From a checkpoint of a small transformer trained on Wikipedia.
Architecture: LayerNorm after each residual sum, no biases in attention or MLP, tied embeddings, normalized queries and keys.
Training: 146M tokens, 2224 steps.
Each number is 50 + 15 x the weight over its row's rms, rounded and kept within 0 to 99. Layers, rows and columns count from 0. The size before them is the row's rms in percent of the matrix's.

# layer 5 MLP down (transposed), 256x64, rms 0.125, rows 111-165, columns 0-63
098:74 54 37 37 34 59 40 90 52 50 59 41 45 37 33 18 79 57 43 25 66 51 35 48 46 45 60 41 38 50 38 51 60 62 82 16 32 39 67 33 59 64 48 37 61 49 40 66 55 66 59 35 41 48 31 47 49 75 62 21 40 54 52 58
090:42 68 35 34 44 48 67 70 53 57 57 52 60 71 42 92 50 50 40 51 48 51 54 24 54 63 28 60 33 50 53 38 24 63 31 67 37 57 45 41 62 68 62 50 69 58 32 55 70 81 32 71 78 66 59 57 33 51 41 43 44 82 63 39
073:71 35 33 54 44 24 23 46 77 47 66 34 61 65 44 22 61 58 52 57 83 35 47 39 50 57 54 45 47 46 49 58 59 44 44 62 50 71 62 54 77 40 47 48 31 30 45 22 55 69 77 50 62 51 80 46 32 33 30 37 58 29 36 30
096:47 35 50 61 53 67 43 49 21 51 43 34 68 63 40 70 50 49 57 54 40 51 56 47 53 52 30 62 35 25 59 37 51 74 46 14 61 65 41 55 13 67 55 77 48 78 84 22 40 47 69 42 30 61 29 44 57 45 62 35 43 46 63 53
077:30 35 25 26 68 40 65 29 34 27 42 63 51 40 77 50 50 50 60 49 45 59 59 58 40 32 72 61 64 49 66 65 62 48 54 64 39 77 62 56 44 32 47 38 00 72 67 69 47 61 56 73 42 39 60 43 31 52 52 57 53 60 59 49
107:70 41 44 69 39 53 46 38 69 62 54 78 61 51 50 26 42 40 54 93 47 38 22 48 49 58 55 36 60 45 62 37 39 55 42 43 56 39 61 48 27 30 25 35 34 45 63 31 77 66 33 75 60 54 57 48 75 83 37 55 55 47 62 33
083:76 67 49 48 76 48 51 69 57 62 72 57 59 61 72 35 51 56 26 66 37 36 37 34 37 33 45 38 59 45 40 46 40 59 50 60 32 49 63 37 52 36 51 92 66 64 84 21 63 41 32 50 26 55 51 54 42 36 43 36 33 68 39 32
091:45 09 40 53 46 60 65 41 62 44 61 45 39 58 41 47 30 32 40 15 49 77 72 65 61 50 42 36 63 62 36 49 60 45 53 29 72 63 44 53 62 17 50 71 51 38 54 48 34 40 85 57 46 31 23 37 44 31 38 65 36 39 51 52
101:35 54 69 52 38 32 57 84 41 49 68 24 55 64 66 44 72 35 56 41 61 38 39 67 39 43 30 48 64 60 60 37 42 47 75 38 46 66 56 51 73 71 35 69 59 86 31 42 39 52 59 56 35 43 44 57 51 08 33 36 44 29 53 40
093:44 54 36 65 41 58 46 59 53 66 63 59 63 43 69 64 56 65 65 52 60 31 44 28 55 44 41 29 67 79 05 47 50 46 73 38 43 57 54 54 54 49 48 36 78 50 18 44 48 75 63 41 54 41 37 24 20 45 29 29 30 42 61 38
097:46 41 29 66 36 55 49 44 43 74 45 60 41 53 57 62 57 67 59 50 41 34 38 71 49 57 42 39 53 54 60 91 70 50 36 64 41 67 73 69 40 20 42 37 65 29 65 85 60 47 55 47 31 53 50 55 68 35 36 83 37 70 58 30
099:55 36 32 53 54 48 72 52 70 42 38 41 76 45 46 50 19 57 39 75 47 61 44 47 53 38 63 64 31 42 63 48 39 59 41 99 76 20 50 38 23 66 30 50 42 54 38 59 56 53 48 38 37 38 55 30 52 43 42 82 33 37 43 46
074:45 59 27 59 64 59 72 55 27 42 53 48 24 82 49 67 78 82 63 56 56 61 43 58 45 65 59 42 38 66 34 37 44 52 52 57 72 46 61 66 61 31 64 20 21 58 40 40 71 58 56 46 68 67 55 79 39 44 75 53 45 48 53 34
096:54 21 60 58 57 38 40 55 37 51 68 56 48 34 13 56 37 51 53 53 36 39 91 49 27 48 57 46 54 57 28 66 50 50 56 73 67 49 24 62 46 50 63 50 53 31 41 65 55 47 43 41 44 62 49 37 51 54 83 99 55 31 32 54
128:55 41 72 61 24 19 61 24 62 49 55 51 66 61 50 37 55 42 45 63 63 61 41 20 59 68 30 51 56 12 59 45 53 62 38 53 68 67 53 81 43 72 70 41 54 57 38 50 45 43 37 47 60 59 70 59 83 50 47 46 29 71 32 65
080:46 60 61 44 34 38 37 48 38 51 40 84 37 56 41 27 65 57 52 58 54 63 65 40 48 50 53 51 59 56 39 13 59 33 69 35 34 79 30 36 45 59 25 91 43 35 74 53 62 62 52 45 45 57 59 30 38 72 57 48 64 83 52 48
106:47 34 58 29 24 32 35 54 32 50 99 57 48 36 41 09 46 45 82 46 37 48 72 51 26 49 53 56 54 54 48 43 45 46 40 70 43 44 56 56 48 40 57 50 45 54 68 64 38 25 47 50 65 46 61 43 61 49 59 55 54 68 88 51
089:66 59 49 74 61 31 32 66 40 67 77 46 43 57 65 61 50 69 48 24 33 38 68 69 53 58 38 66 53 52 30 56 62 81 27 59 64 55 70 62 62 36 50 42 46 47 55 58 52 38 53 58 56 66 15 50 82 82 65 73 51 52 43 36
089:61 86 35 71 43 75 59 47 46 36 41 45 55 23 11 65 40 53 47 37 61 62 48 23 54 30 30 53 53 68 46 55 70 73 63 58 43 37 44 45 72 44 52 44 58 53 32 68 39 42 48 26 39 38 46 45 45 35 33 40 70 39 14 42
095:43 56 29 54 62 23 49 39 73 57 41 55 49 46 36 54 75 46 64 54 50 49 38 46 58 50 33 66 24 42 33 36 38 55 31 50 48 58 30 82 31 59 23 34 58 35 22 68 37 73 54 29 47 73 48 33 70 54 72 71 32 42 62 31
094:51 41 41 71 52 53 54 69 62 44 49 58 50 63 37 39 67 44 50 71 45 06 71 57 24 42 39 36 35 63 34 46 43 59 21 64 71 62 59 56 41 63 29 28 54 22 45 32 58 72 27 55 44 35 40 28 70 38 70 50 67 47 70 46
078:37 45 40 66 38 40 58 43 59 59 42 36 61 46 13 88 42 80 47 31 44 43 29 50 32 70 42 51 29 41 51 41 50 51 37 66 72 49 47 35 87 67 47 55 64 55 29 73 32 42 75 45 60 53 58 74 33 50 48 62 55 47 52 26
112:43 72 48 42 46 55 32 53 47 55 75 71 52 32 67 28 47 35 48 35 82 82 48 47 13 57 64 61 27 43 48 52 60 56 45 64 43 32 35 67 26 44 78 38 41 64 51 49 37 68 57 57 75 38 48 56 59 64 33 26 48 56 36 76
082:37 39 59 26 70 27 48 57 47 50 37 60 50 57 56 58 73 29 45 45 56 47 42 18 68 68 63 46 49 52 70 66 39 85 36 48 24 78 28 44 39 47 62 58 36 77 64 52 66 76 60 59 59 64 58 57 42 55 39 46 32 65 86 52
085:59 55 35 53 73 70 42 62 65 33 46 45 39 57 55 47 32 82 52 41 41 52 53 41 54 65 36 67 39 57 50 43 65 56 57 33 59 48 55 50 34 37 54 23 51 39 21 31 69 19 73 58 53 49 54 64 59 54 66 50 00 33 28 40
088:52 72 56 55 55 46 45 61 47 58 41 42 48 79 53 61 72 32 29 53 33 50 60 62 72 81 59 51 48 82 47 46 53 61 71 23 68 56 47 52 25 57 60 60 37 41 29 55 57 47 35 67 79 81 42 51 66 40 61 32 64 23 75 51
089:23 54 68 42 53 44 40 57 38 57 34 50 44 84 42 49 42 52 33 73 49 73 45 37 70 34 71 78 42 60 63 59 62 69 48 51 36 55 60 53 46 69 31 15 60 21 29 73 68 41 60 57 40 52 45 57 39 25 34 46 59 69 29 63
093:45 73 52 50 85 53 90 64 57 66 49 38 36 27 54 74 51 62 51 49 50 48 25 46 77 50 18 58 67 63 54 32 68 48 56 63 29 55 51 42 66 41 38 58 31 59 38 71 67 45 20 60 51 53 55 40 68 57 74 66 51 56 32 42
107:59 32 52 66 51 34 57 87 61 42 64 44 57 35 54 90 41 65 60 52 47 48 50 54 22 62 61 37 35 50 33 78 50 54 35 79 46 34 55 52 55 39 46 45 35 28 50 23 28 26 55 28 44 57 61 35 31 27 40 68 49 43 31 52
127:38 69 51 58 49 68 30 67 60 43 62 60 74 54 58 51 23 60 58 79 64 65 34 53 61 46 47 54 45 13 47 78 55 22 75 26 68 44 41 53 43 56 63 40 50 21 64 16 41 42 74 59 47 48 26 46 48 59 50 62 54 60 61 54
109:49 38 67 54 44 29 38 38 65 49 36 65 14 55 57 60 69 27 61 28 63 34 53 38 63 82 09 58 51 43 74 59 61 61 47 65 49 64 63 42 53 48 35 53 33 54 69 64 74 59 38 47 50 66 38 62 44 38 54 09 47 51 45 44
094:31 39 32 26 39 65 53 44 36 59 48 58 26 32 53 35 66 34 45 44 42 11 43 64 38 45 32 35 37 75 35 60 47 32 41 33 36 41 33 43 42 37 29 41 58 40 45 65 57 58 10 37 68 54 66 35 52 62 27 55 53 49 18 49
106:37 32 20 48 40 30 45 47 71 72 51 51 51 66 70 61 64 24 59 37 14 64 42 71 35 57 64 67 69 56 13 54 25 40 52 43 49 49 49 82 55 67 46 71 65 48 60 50 51 55 44 54 50 41 48 62 33 48 67 50 24 72 40 54
082:62 49 51 49 40 34 58 57 56 64 36 29 76 67 49 75 56 37 61 28 32 35 61 25 54 54 48 39 51 34 25 40 35 42 35 50 41 42 43 42 42 57 62 47 78 51 62 25 50 32 30 12 84 44 42 50 64 26 38 68 37 39 55 27
088:56 71 50 43 45 48 71 65 49 90 47 46 31 66 50 60 60 45 55 46 72 63 40 65 25 70 49 60 33 45 62 60 58 37 61 41 52 45 58 40 63 64 50 82 72 55 80 45 43 50 89 35 31 49 77 41 48 63 34 52 38 49 20 44
116:54 23 25 75 56 36 25 49 56 70 59 61 43 39 45 26 50 60 48 40 58 43 16 57 36 81 50 51 60 68 17 50 66 41 34 54 50 42 42 58 47 53 28 36 38 41 36 56 64 46 34 58 90 32 49 53 50 39 70 54 72 60 37 66
074:58 43 31 52 32 52 49 26 77 67 26 47 53 27 59 66 56 47 53 26 25 39 51 53 47 48 47 69 35 32 48 47 52 48 62 60 52 35 70 71 36 19 51 41 66 34 50 67 70 30 29 24 73 43 53 19 55 47 71 54 48 49 30 27
093:30 82 46 46 31 68 70 53 51 43 43 67 58 57 51 41 55 40 39 52 14 92 70 32 41 49 73 42 42 60 64 29 66 51 62 52 73 51 19 48 34 37 70 31 62 66 36 35 45 55 51 34 58 41 49 58 53 57 39 47 71 72 40 60
106:46 29 65 47 59 50 20 45 31 38 66 49 53 78 56 29 49 66 62 33 49 87 41 67 62 52 72 41 57 59 44 45 42 49 64 42 78 64 57 64 32 39 51 54 33 36 59 56 56 37 54 75 52 53 47 54 55 14 61 41 55 65 94 60
109:44 66 29 58 89 39 36 50 52 38 40 66 69 78 59 56 66 29 24 42 70 86 50 56 54 68 56 60 59 83 45 50 64 59 48 62 39 69 65 34 70 48 59 57 56 60 40 62 50 55 46 87 74 53 36 58 61 48 51 49 70 42 46 53
113:49 32 53 67 65 32 40 55 61 81 40 84 39 36 65 31 44 35 61 73 45 41 08 58 54 45 56 56 58 22 48 72 60 47 43 36 57 59 45 19 77 55 58 63 57 48 65 69 49 58 46 40 55 50 42 56 68 49 35 46 67 70 71 30
097:40 44 58 33 47 55 57 19 37 68 51 26 59 47 37 73 72 60 48 33 40 29 31 33 75 35 74 64 38 42 40 51 49 46 44 71 25 61 56 53 30 51 81 34 75 56 50 60 56 64 41 40 26 50 32 50 43 58 09 51 55 48 61 43
101:63 49 35 40 52 69 33 43 45 62 51 67 55 74 60 45 25 55 46 94 62 30 31 56 54 13 64 52 74 41 54 43 43 40 54 58 65 46 51 46 51 50 79 57 43 48 70 13 52 50 40 44 25 55 56 35 37 77 50 59 35 71 49 30
109:64 61 56 47 15 36 74 32 72 57 49 57 63 11 46 65 36 21 58 33 48 55 41 35 45 49 45 23 60 49 41 71 51 52 59 58 30 52 16 32 51 54 45 61 73 77 34 54 45 67 32 53 56 36 39 49 33 62 43 26 63 44 48 38
107:61 62 48 37 73 51 63 22 41 38 52 79 44 43 76 38 59 26 45 69 54 55 33 14 68 57 50 62 70 46 76 51 57 39 40 53 13 27 32 60 60 51 47 57 54 34 47 30 48 34 38 42 39 58 44 38 55 41 52 75 43 24 46 70
123:76 71 66 52 65 50 38 71 37 57 77 48 48 38 27 56 56 63 55 71 57 79 75 48 40 46 51 50 70 46 57 43 59 51 43 66 50 35 79 41 19 54 34 67 40 66 51 34 57 33 55 53 60 65 65 56 86 55 48 58 40 69 26 75
111:33 44 40 44 27 44 45 56 29 48 53 53 52 54 25 38 19 62 44 20 62 49 11 65 48 56 39 67 31 39 59 78 66 56 52 59 40 44 46 53 65 58 36 59 54 67 37 64 37 45 52 50 52 23 89 43 52 54 55 30 54 51 89 44
088:69 62 59 64 52 36 41 52 67 30 21 26 49 88 48 55 63 59 47 35 30 39 57 64 57 49 32 41 72 62 61 19 44 18 50 34 49 47 41 52 37 56 34 50 42 35 57 50 45 51 61 23 57 54 39 86 30 45 45 57 70 48 22 40
090:55 71 85 50 42 44 51 43 53 50 49 53 74 50 71 67 49 52 55 65 34 55 55 69 50 63 20 50 20 44 51 18 52 51 33 48 56 63 64 41 25 60 65 51 51 68 69 53 61 45 27 38 78 65 55 25 14 61 43 42 45 68 30 35
093:66 65 30 44 56 60 51 17 21 67 49 61 39 28 81 36 52 38 23 61 50 67 34 71 67 35 55 42 46 60 70 45 48 61 30 35 48 49 46 47 35 50 39 69 59 68 18 67 51 40 55 46 66 76 62 50 56 56 65 20 58 55 47 31
094:36 60 68 54 40 69 55 48 24 76 71 47 46 50 51 10 61 48 50 53 65 49 48 03 53 42 56 54 36 72 63 29 30 48 56 35 21 41 31 46 58 34 59 65 48 40 66 45 39 21 53 45 64 59 40 52 35 50 43 69 23 57 48 40
098:25 43 51 71 48 34 18 52 37 47 55 35 50 31 43 52 45 56 57 61 43 84 65 38 33 52 68 50 63 38 49 01 60 66 56 37 68 63 47 56 42 34 48 20 35 70 54 37 43 55 49 40 30 56 77 48 57 33 44 61 40 30 36 69
090:65 32 56 57 40 48 58 64 76 52 45 47 47 35 48 42 28 33 70 43 13 61 63 36 54 28 39 60 57 56 36 87 55 61 51 45 70 52 67 74 68 48 55 36 48 29 44 67 59 51 71 61 21 37 66 44 26 19 66 51 34 50 41 43
119:72 43 52 49 45 59 70 50 47 31 43 67 41 14 71 53 68 44 37 52 24 25 62 55 59 54 50 31 31 59 42 18 64 44 44 56 49 23 32 54 40 33 34 55 43 53 50 79 47 71 24 48 77 65 33 35 41 48 51 32 58 46 22 54
089:56 56 64 66 30 52 50 53 21 28 51 49 55 37 63 67 40 48 61 48 46 49 45 70 30 39 57 47 30 34 76 66 19 52 20 49 51 41 48 74 53 72 64 43 68 51 10 33 61 39 64 44 45 38 59 53 33 55 28 44 30 45 18 54
# layer 5 MLP up, 256x64, rms 0.137, rows 112-165, columns 0-63
086:38 30 61 38 42 61 52 08 69 46 63 61 56 10 48 62 27 52 42 49 59 55 36 32 49 39 21 66 38 55 60 60 56 70 45 51 51 39 28 64 20 61 56 69 61 30 47 55 55 61 57 51 67 64 68 47 32 33 41 46 70 35 37 24
087:53 41 40 30 69 33 41 46 70 59 39 28 75 51 66 60 59 49 40 50 44 52 53 42 71 67 22 57 62 81 62 15 51 67 55 67 60 53 48 38 39 64 46 61 53 71 36 70 58 57 29 53 89 72 68 34 46 56 73 28 59 51 42 58
090:30 30 39 55 93 46 51 23 64 28 55 44 39 25 40 72 66 55 47 59 56 66 26 56 37 58 55 42 39 74 60 46 58 51 43 25 42 62 49 53 57 55 30 66 54 83 58 51 59 60 37 49 58 48 60 80 27 25 26 67 56 55 59 49
067:51 31 70 31 43 47 52 48 41 47 52 63 52 70 27 28 59 67 60 59 26 55 50 52 76 56 35 58 48 63 61 49 57 39 53 58 61 32 22 51 12 91 54 56 66 51 72 30 36 23 64 39 37 37 51 52 41 46 64 62 40 57 18 55
083:23 38 31 29 63 59 39 21 47 47 42 32 46 31 66 72 69 31 11 61 49 44 47 33 45 52 34 65 59 40 55 61 58 53 66 56 06 41 52 76 54 36 71 50 47 42 59 23 73 64 54 41 67 51 60 50 40 54 65 51 43 60 49 43
090:12 37 30 22 62 18 77 48 47 46 40 42 59 25 27 58 63 45 50 26 52 78 42 48 57 42 32 73 58 60 68 37 32 41 52 67 46 57 57 57 42 76 50 41 65 62 24 50 43 52 59 49 66 52 70 49 34 51 60 65 76 51 40 44
089:94 62 63 49 54 47 39 43 49 54 53 35 56 47 20 39 58 45 61 66 40 64 34 54 76 39 38 42 72 64 40 59 70 40 52 46 53 56 57 46 39 72 68 64 87 24 55 36 56 35 50 50 61 84 54 29 54 59 65 46 56 33 27 27
071:58 73 49 72 58 73 64 46 16 58 33 42 46 42 55 61 68 60 75 35 72 33 52 63 69 78 85 59 68 57 51 58 39 45 34 63 41 76 69 43 64 45 55 41 74 51 54 38 83 61 40 55 38 50 33 41 41 40 42 63 55 37 58 69
102:22 43 43 69 47 65 23 55 30 37 50 35 81 42 44 51 65 64 33 60 40 43 39 55 44 61 51 45 58 36 68 34 47 36 42 31 29 52 57 62 71 36 60 57 36 64 66 78 70 65 38 64 51 25 38 76 64 30 51 77 64 62 66 71
093:62 38 33 53 80 64 47 60 59 65 60 55 69 33 43 34 66 33 51 48 74 46 56 27 89 41 56 43 35 41 39 45 46 43 40 47 19 47 43 49 24 56 54 58 36 33 54 39 47 53 80 31 44 46 29 44 79 48 52 48 89 73 47 58
098:48 43 25 34 72 50 58 48 48 83 39 26 35 30 38 52 63 38 46 33 64 75 55 50 93 46 50 58 52 58 70 56 62 66 54 49 63 60 52 51 65 44 40 77 85 55 41 44 28 73 62 56 67 49 75 49 50 28 36 32 56 37 44 45
085:45 64 55 73 15 34 58 44 40 71 77 81 66 30 33 41 52 49 80 61 53 39 63 47 43 34 66 51 60 64 34 33 63 75 63 44 45 60 45 58 57 35 26 56 62 50 61 45 61 78 66 45 60 61 65 48 48 53 62 26 46 51 15 57
111:44 41 62 62 60 38 39 24 44 58 70 64 66 33 54 71 36 35 38 58 74 63 52 33 57 73 52 55 24 59 71 55 54 74 35 55 54 57 26 59 49 75 50 78 40 36 38 84 86 63 52 52 51 60 38 47 50 62 54 62 69 37 62 73
115:40 13 41 33 43 34 69 72 46 66 55 56 56 47 56 64 55 67 68 64 32 50 55 42 61 86 43 59 49 75 82 23 61 32 59 76 45 52 17 48 47 35 55 61 34 47 70 55 56 67 37 43 60 51 69 54 67 42 36 30 56 42 57 63
082:64 22 44 47 71 58 50 40 50 37 73 53 45 38 47 41 32 47 41 33 47 56 69 55 78 68 43 31 46 58 58 35 38 55 31 39 53 45 11 45 47 63 46 36 46 45 09 52 42 24 64 34 52 39 38 61 16 33 24 74 48 53 51 64
097:64 65 57 52 58 74 45 42 79 54 42 53 00 57 22 29 68 60 52 69 49 24 49 37 68 65 63 73 51 45 47 73 40 60 44 51 42 42 39 70 34 40 53 78 43 50 44 35 62 44 28 51 42 58 36 53 39 71 51 50 47 33 73 37
087:44 49 48 63 41 65 64 42 44 54 50 55 43 26 33 46 46 54 60 52 62 72 40 47 65 56 34 35 80 67 86 30 36 21 65 60 83 27 69 41 58 52 46 56 66 70 49 66 34 41 62 50 50 64 58 59 71 56 55 93 64 38 42 54
087:48 32 70 34 50 42 14 45 54 53 72 42 35 45 59 41 94 34 40 40 49 48 50 59 76 44 39 39 68 75 47 56 26 37 37 60 60 40 50 73 34 48 43 62 45 45 59 07 48 39 52 49 71 49 29 46 61 38 71 36 61 46 68 56
101:52 30 58 52 73 57 51 39 37 42 52 50 71 57 30 22 34 45 48 70 75 60 59 53 74 47 78 35 59 49 50 42 58 75 41 29 37 54 45 29 39 72 64 63 27 59 63 21 52 37 35 86 47 38 51 69 41 43 42 42 64 76 56 33
105:57 46 21 50 67 54 76 74 60 46 15 66 76 36 61 54 53 49 41 16 53 42 54 54 81 51 50 84 66 57 45 20 48 41 47 36 54 61 46 54 64 61 39 51 39 44 72 38 57 59 25 58 28 42 30 40 55 52 40 38 76 53 43 62
085:47 63 36 72 49 74 60 51 46 35 64 52 32 39 43 45 11 28 34 71 64 70 67 53 51 33 41 34 45 59 12 62 52 29 35 62 36 71 25 52 38 57 30 48 32 50 48 42 44 74 36 48 68 48 48 54 51 66 28 74 63 63 41 49
115:44 54 63 54 56 52 26 54 43 35 41 75 54 40 53 38 74 58 28 45 43 39 04 46 67 50 48 41 63 65 57 65 77 37 56 34 50 32 51 51 87 62 06 39 43 59 60 59 43 29 61 62 47 69 52 52 42 65 53 77 58 54 40 42
077:54 62 52 57 53 51 59 38 36 51 39 54 19 56 65 34 44 57 53 56 49 62 90 38 75 79 55 42 65 43 49 83 51 54 73 41 42 85 58 48 55 61 27 21 59 47 33 15 58 57 58 44 41 58 31 48 50 77 34 54 70 51 46 50
082:35 57 65 66 58 49 56 37 59 46 80 64 64 71 59 45 28 43 36 98 58 44 70 30 68 39 39 49 59 70 44 56 46 70 55 40 58 60 32 28 53 48 40 60 67 72 32 23 40 67 56 41 56 48 35 61 63 21 50 37 32 47 70 59
083:51 38 30 25 63 58 63 33 79 18 35 48 24 49 61 75 59 53 42 64 57 63 23 19 56 62 43 39 37 53 46 26 46 57 57 54 30 28 47 46 32 47 57 27 78 49 46 34 19 48 44 55 29 58 65 60 60 44 73 55 47 52 56 47
086:28 69 48 65 36 83 38 56 33 55 42 39 70 36 67 63 79 64 60 47 77 58 52 58 70 38 25 56 46 66 48 59 59 39 64 61 47 38 46 45 47 50 39 39 64 32 52 43 31 51 57 23 79 83 35 48 29 44 47 54 44 19 43 32
103:30 50 54 75 40 71 51 31 55 48 29 77 57 28 58 41 47 62 35 56 30 38 65 37 61 71 44 30 55 37 39 30 36 51 49 81 61 41 58 50 60 56 46 26 61 52 04 55 45 70 47 52 55 66 45 46 51 83 49 74 27 46 43 54
110:68 48 39 81 23 58 58 61 31 27 40 44 44 59 57 28 47 68 48 75 46 49 29 73 74 84 56 40 26 38 41 37 64 22 66 45 59 52 57 56 38 49 45 47 50 43 76 47 44 50 45 30 24 42 61 32 40 45 33 48 52 54 65 78
117:60 39 40 46 57 79 53 15 52 22 36 50 10 26 45 52 35 36 36 53 36 48 60 66 39 71 37 53 52 45 47 62 73 52 44 43 50 23 29 42 39 60 59 37 56 31 70 48 51 40 61 57 62 29 45 59 46 51 51 65 71 36 18 74
107:45 58 67 53 35 71 68 23 79 45 27 56 53 37 34 31 46 49 39 41 66 44 32 49 50 36 66 51 60 44 71 34 47 34 65 73 55 59 23 60 54 48 46 92 38 37 48 60 60 37 53 38 29 59 64 66 23 58 25 44 46 30 43 26
084:44 60 56 56 52 35 80 25 31 64 58 46 54 44 60 44 55 40 34 36 48 42 40 44 79 49 99 50 64 36 30 55 27 22 52 41 53 62 47 45 71 56 63 74 35 40 58 59 42 59 76 26 21 40 63 39 57 32 44 58 68 55 56 51
109:63 34 61 33 39 52 58 14 35 50 36 51 41 21 57 49 50 31 19 39 66 38 70 34 52 47 59 43 39 44 40 49 59 36 69 87 40 58 41 45 38 32 61 49 51 41 65 43 63 56 28 65 45 36 68 06 52 44 67 46 28 51 41 64
078:33 43 43 56 59 20 20 63 68 30 60 55 55 30 34 62 59 52 40 54 55 57 59 53 50 71 42 47 20 72 38 61 85 80 44 83 51 59 44 74 53 66 43 47 61 48 40 83 38 56 62 41 66 52 79 53 45 43 45 68 59 51 63 49
079:76 66 61 33 40 55 37 39 50 61 70 51 60 27 56 50 28 44 41 50 46 93 63 33 94 45 52 54 61 70 44 66 60 50 34 52 28 59 46 73 16 63 39 39 44 60 45 46 32 50 55 45 72 62 62 28 59 58 63 44 57 42 51 30
128:67 48 35 69 40 80 22 37 39 38 42 44 40 52 54 52 64 33 52 40 50 48 19 69 42 71 26 64 55 45 68 57 41 38 22 64 34 32 55 65 52 70 54 55 87 49 32 33 73 37 56 32 36 45 25 44 55 43 58 53 74 58 42 68
088:44 49 49 42 40 34 61 77 62 56 66 38 71 59 37 77 41 46 31 63 48 42 46 21 69 46 42 56 76 64 39 64 28 41 54 57 44 68 63 56 61 74 74 73 57 66 42 46 73 56 70 63 09 60 42 30 54 63 57 66 65 66 57 40
104:44 85 62 65 54 49 54 44 38 54 72 22 77 51 59 61 37 64 18 65 60 30 39 32 62 46 59 36 35 46 70 50 47 20 41 60 29 43 43 61 49 44 55 44 52 38 35 45 14 61 41 55 47 43 35 80 44 52 67 76 50 32 52 69
103:62 53 26 41 64 54 36 66 36 58 31 53 56 50 43 61 52 35 44 86 45 46 47 26 56 53 33 72 78 55 60 42 37 60 48 64 31 28 55 72 49 63 63 45 50 43 44 60 43 77 73 49 43 77 77 14 39 48 75 48 69 65 53 67
094:56 48 51 55 53 60 22 44 62 56 67 73 57 17 41 39 57 28 37 46 59 82 39 54 65 56 39 73 48 59 79 46 29 40 65 40 57 29 39 84 42 62 32 80 49 52 67 47 58 27 62 33 54 40 48 26 26 44 61 60 59 51 38 59
108:53 56 24 56 43 58 05 44 24 55 58 51 37 37 41 49 43 40 47 52 42 53 36 65 58 69 38 56 27 73 47 40 54 33 27 75 47 22 48 73 25 47 37 50 34 49 68 31 13 70 62 53 32 50 46 42 41 48 73 39 54 51 53 65
090:49 58 75 37 43 24 65 45 58 56 56 43 50 45 68 51 31 34 40 38 24 48 43 40 57 69 89 55 66 68 51 46 24 48 40 43 13 67 51 66 30 36 50 75 62 50 67 42 51 53 59 63 34 56 54 43 82 51 80 45 59 64 57 66
094:73 57 55 79 50 63 55 42 60 61 55 71 57 40 45 52 42 59 52 34 43 10 53 77 73 60 46 55 52 54 16 33 79 57 61 51 78 31 14 45 23 53 41 47 70 40 41 37 66 55 38 44 46 47 63 60 50 47 44 50 63 23 39 61
107:39 79 61 22 53 36 52 46 53 58 58 51 48 24 54 53 34 64 30 63 45 47 38 47 50 39 50 72 53 46 30 38 56 29 63 83 38 36 57 31 46 78 27 73 45 54 30 61 41 42 52 52 40 62 72 37 41 53 61 16 73 19 48 32
101:57 72 66 77 51 68 48 68 46 38 66 39 46 30 67 46 64 52 36 51 41 59 22 39 37 52 55 53 46 37 50 50 68 33 74 65 34 28 47 50 65 02 50 67 42 66 38 27 59 63 54 51 47 75 18 32 63 44 68 46 38 53 62 57
105:26 46 66 66 48 53 31 45 58 50 53 50 35 33 55 66 46 49 47 77 19 78 59 34 67 54 32 42 65 42 58 43 32 49 69 83 44 25 64 51 72 66 52 75 53 71 42 53 53 37 42 32 67 42 64 65 65 72 75 52 74 35 45 47
098:33 43 53 82 59 60 39 32 27 11 50 57 30 39 54 62 41 73 38 45 65 54 68 53 62 81 47 23 49 67 51 43 55 70 52 51 55 54 51 43 46 58 64 34 66 37 62 24 65 69 49 49 55 43 76 76 71 46 44 79 45 48 40 69
091:65 32 76 37 38 61 14 37 40 76 28 62 41 47 50 29 47 58 34 69 39 49 28 46 39 48 66 53 84 47 42 36 37 34 57 77 48 50 47 58 72 68 49 47 57 44 81 52 65 49 55 24 34 42 57 32 77 53 54 34 42 41 49 65
099:15 48 42 46 64 52 34 80 65 31 60 46 65 53 53 50 69 35 50 47 30 53 39 25 50 53 66 45 50 67 44 49 57 43 83 33 37 27 63 55 69 24 41 48 35 66 51 71 71 50 31 47 42 68 65 54 60 61 61 81 72 23 51 42
109:44 48 46 49 40 80 74 24 48 18 34 53 54 56 48 30 55 33 36 52 67 55 58 65 49 67 54 38 67 45 65 41 43 42 43 45 41 79 30 48 51 56 67 51 37 64 57 72 63 55 32 58 10 42 47 44 43 65 40 73 63 75 26 80
106:29 41 47 54 65 59 51 50 66 39 48 43 49 75 75 78 65 70 37 46 60 49 28 60 71 89 42 43 36 33 26 48 45 41 41 56 30 37 80 34 55 52 43 35 43 67 20 46 46 45 47 57 46 63 22 52 54 26 68 55 64 72 45 35
097:68 50 46 68 60 49 46 60 62 30 66 44 19 26 84 46 53 54 55 63 60 82 51 56 67 59 45 41 58 62 47 79 59 33 55 67 54 55 58 72 66 70 30 69 46 35 36 60 49 56 48 76 57 42 41 32 54 57 69 67 59 85 37 70
100:46 33 45 40 42 27 48 21 41 54 44 37 57 39 62 35 51 56 28 65 43 22 33 60 37 83 25 43 60 63 56 51 22 23 38 51 24 43 51 66 78 71 66 55 50 51 63 49 27 53 37 50 32 46 35 55 57 71 57 80 43 57 68 43
124:45 34 36 32 55 60 17 41 15 44 40 53 55 46 30 55 59 61 53 41 55 57 49 40 42 77 31 45 39 63 61 51 54 63 53 33 49 34 31 75 26 43 75 39 69 48 66 43 45 33 59 55 65 51 10 25 80 41 47 69 57 43 39 33
093:49 59 68 56 70 59 81 63 58 53 56 41 34 37 65 67 46 67 29 67 46 62 56 50 43 53 42 43 26 82 60 65 41 52 49 68 35 23 41 50 61 53 76 58 51 44 55 32 47 60 31 24 43 46 49 99 54 30 37 74 59 53 49 50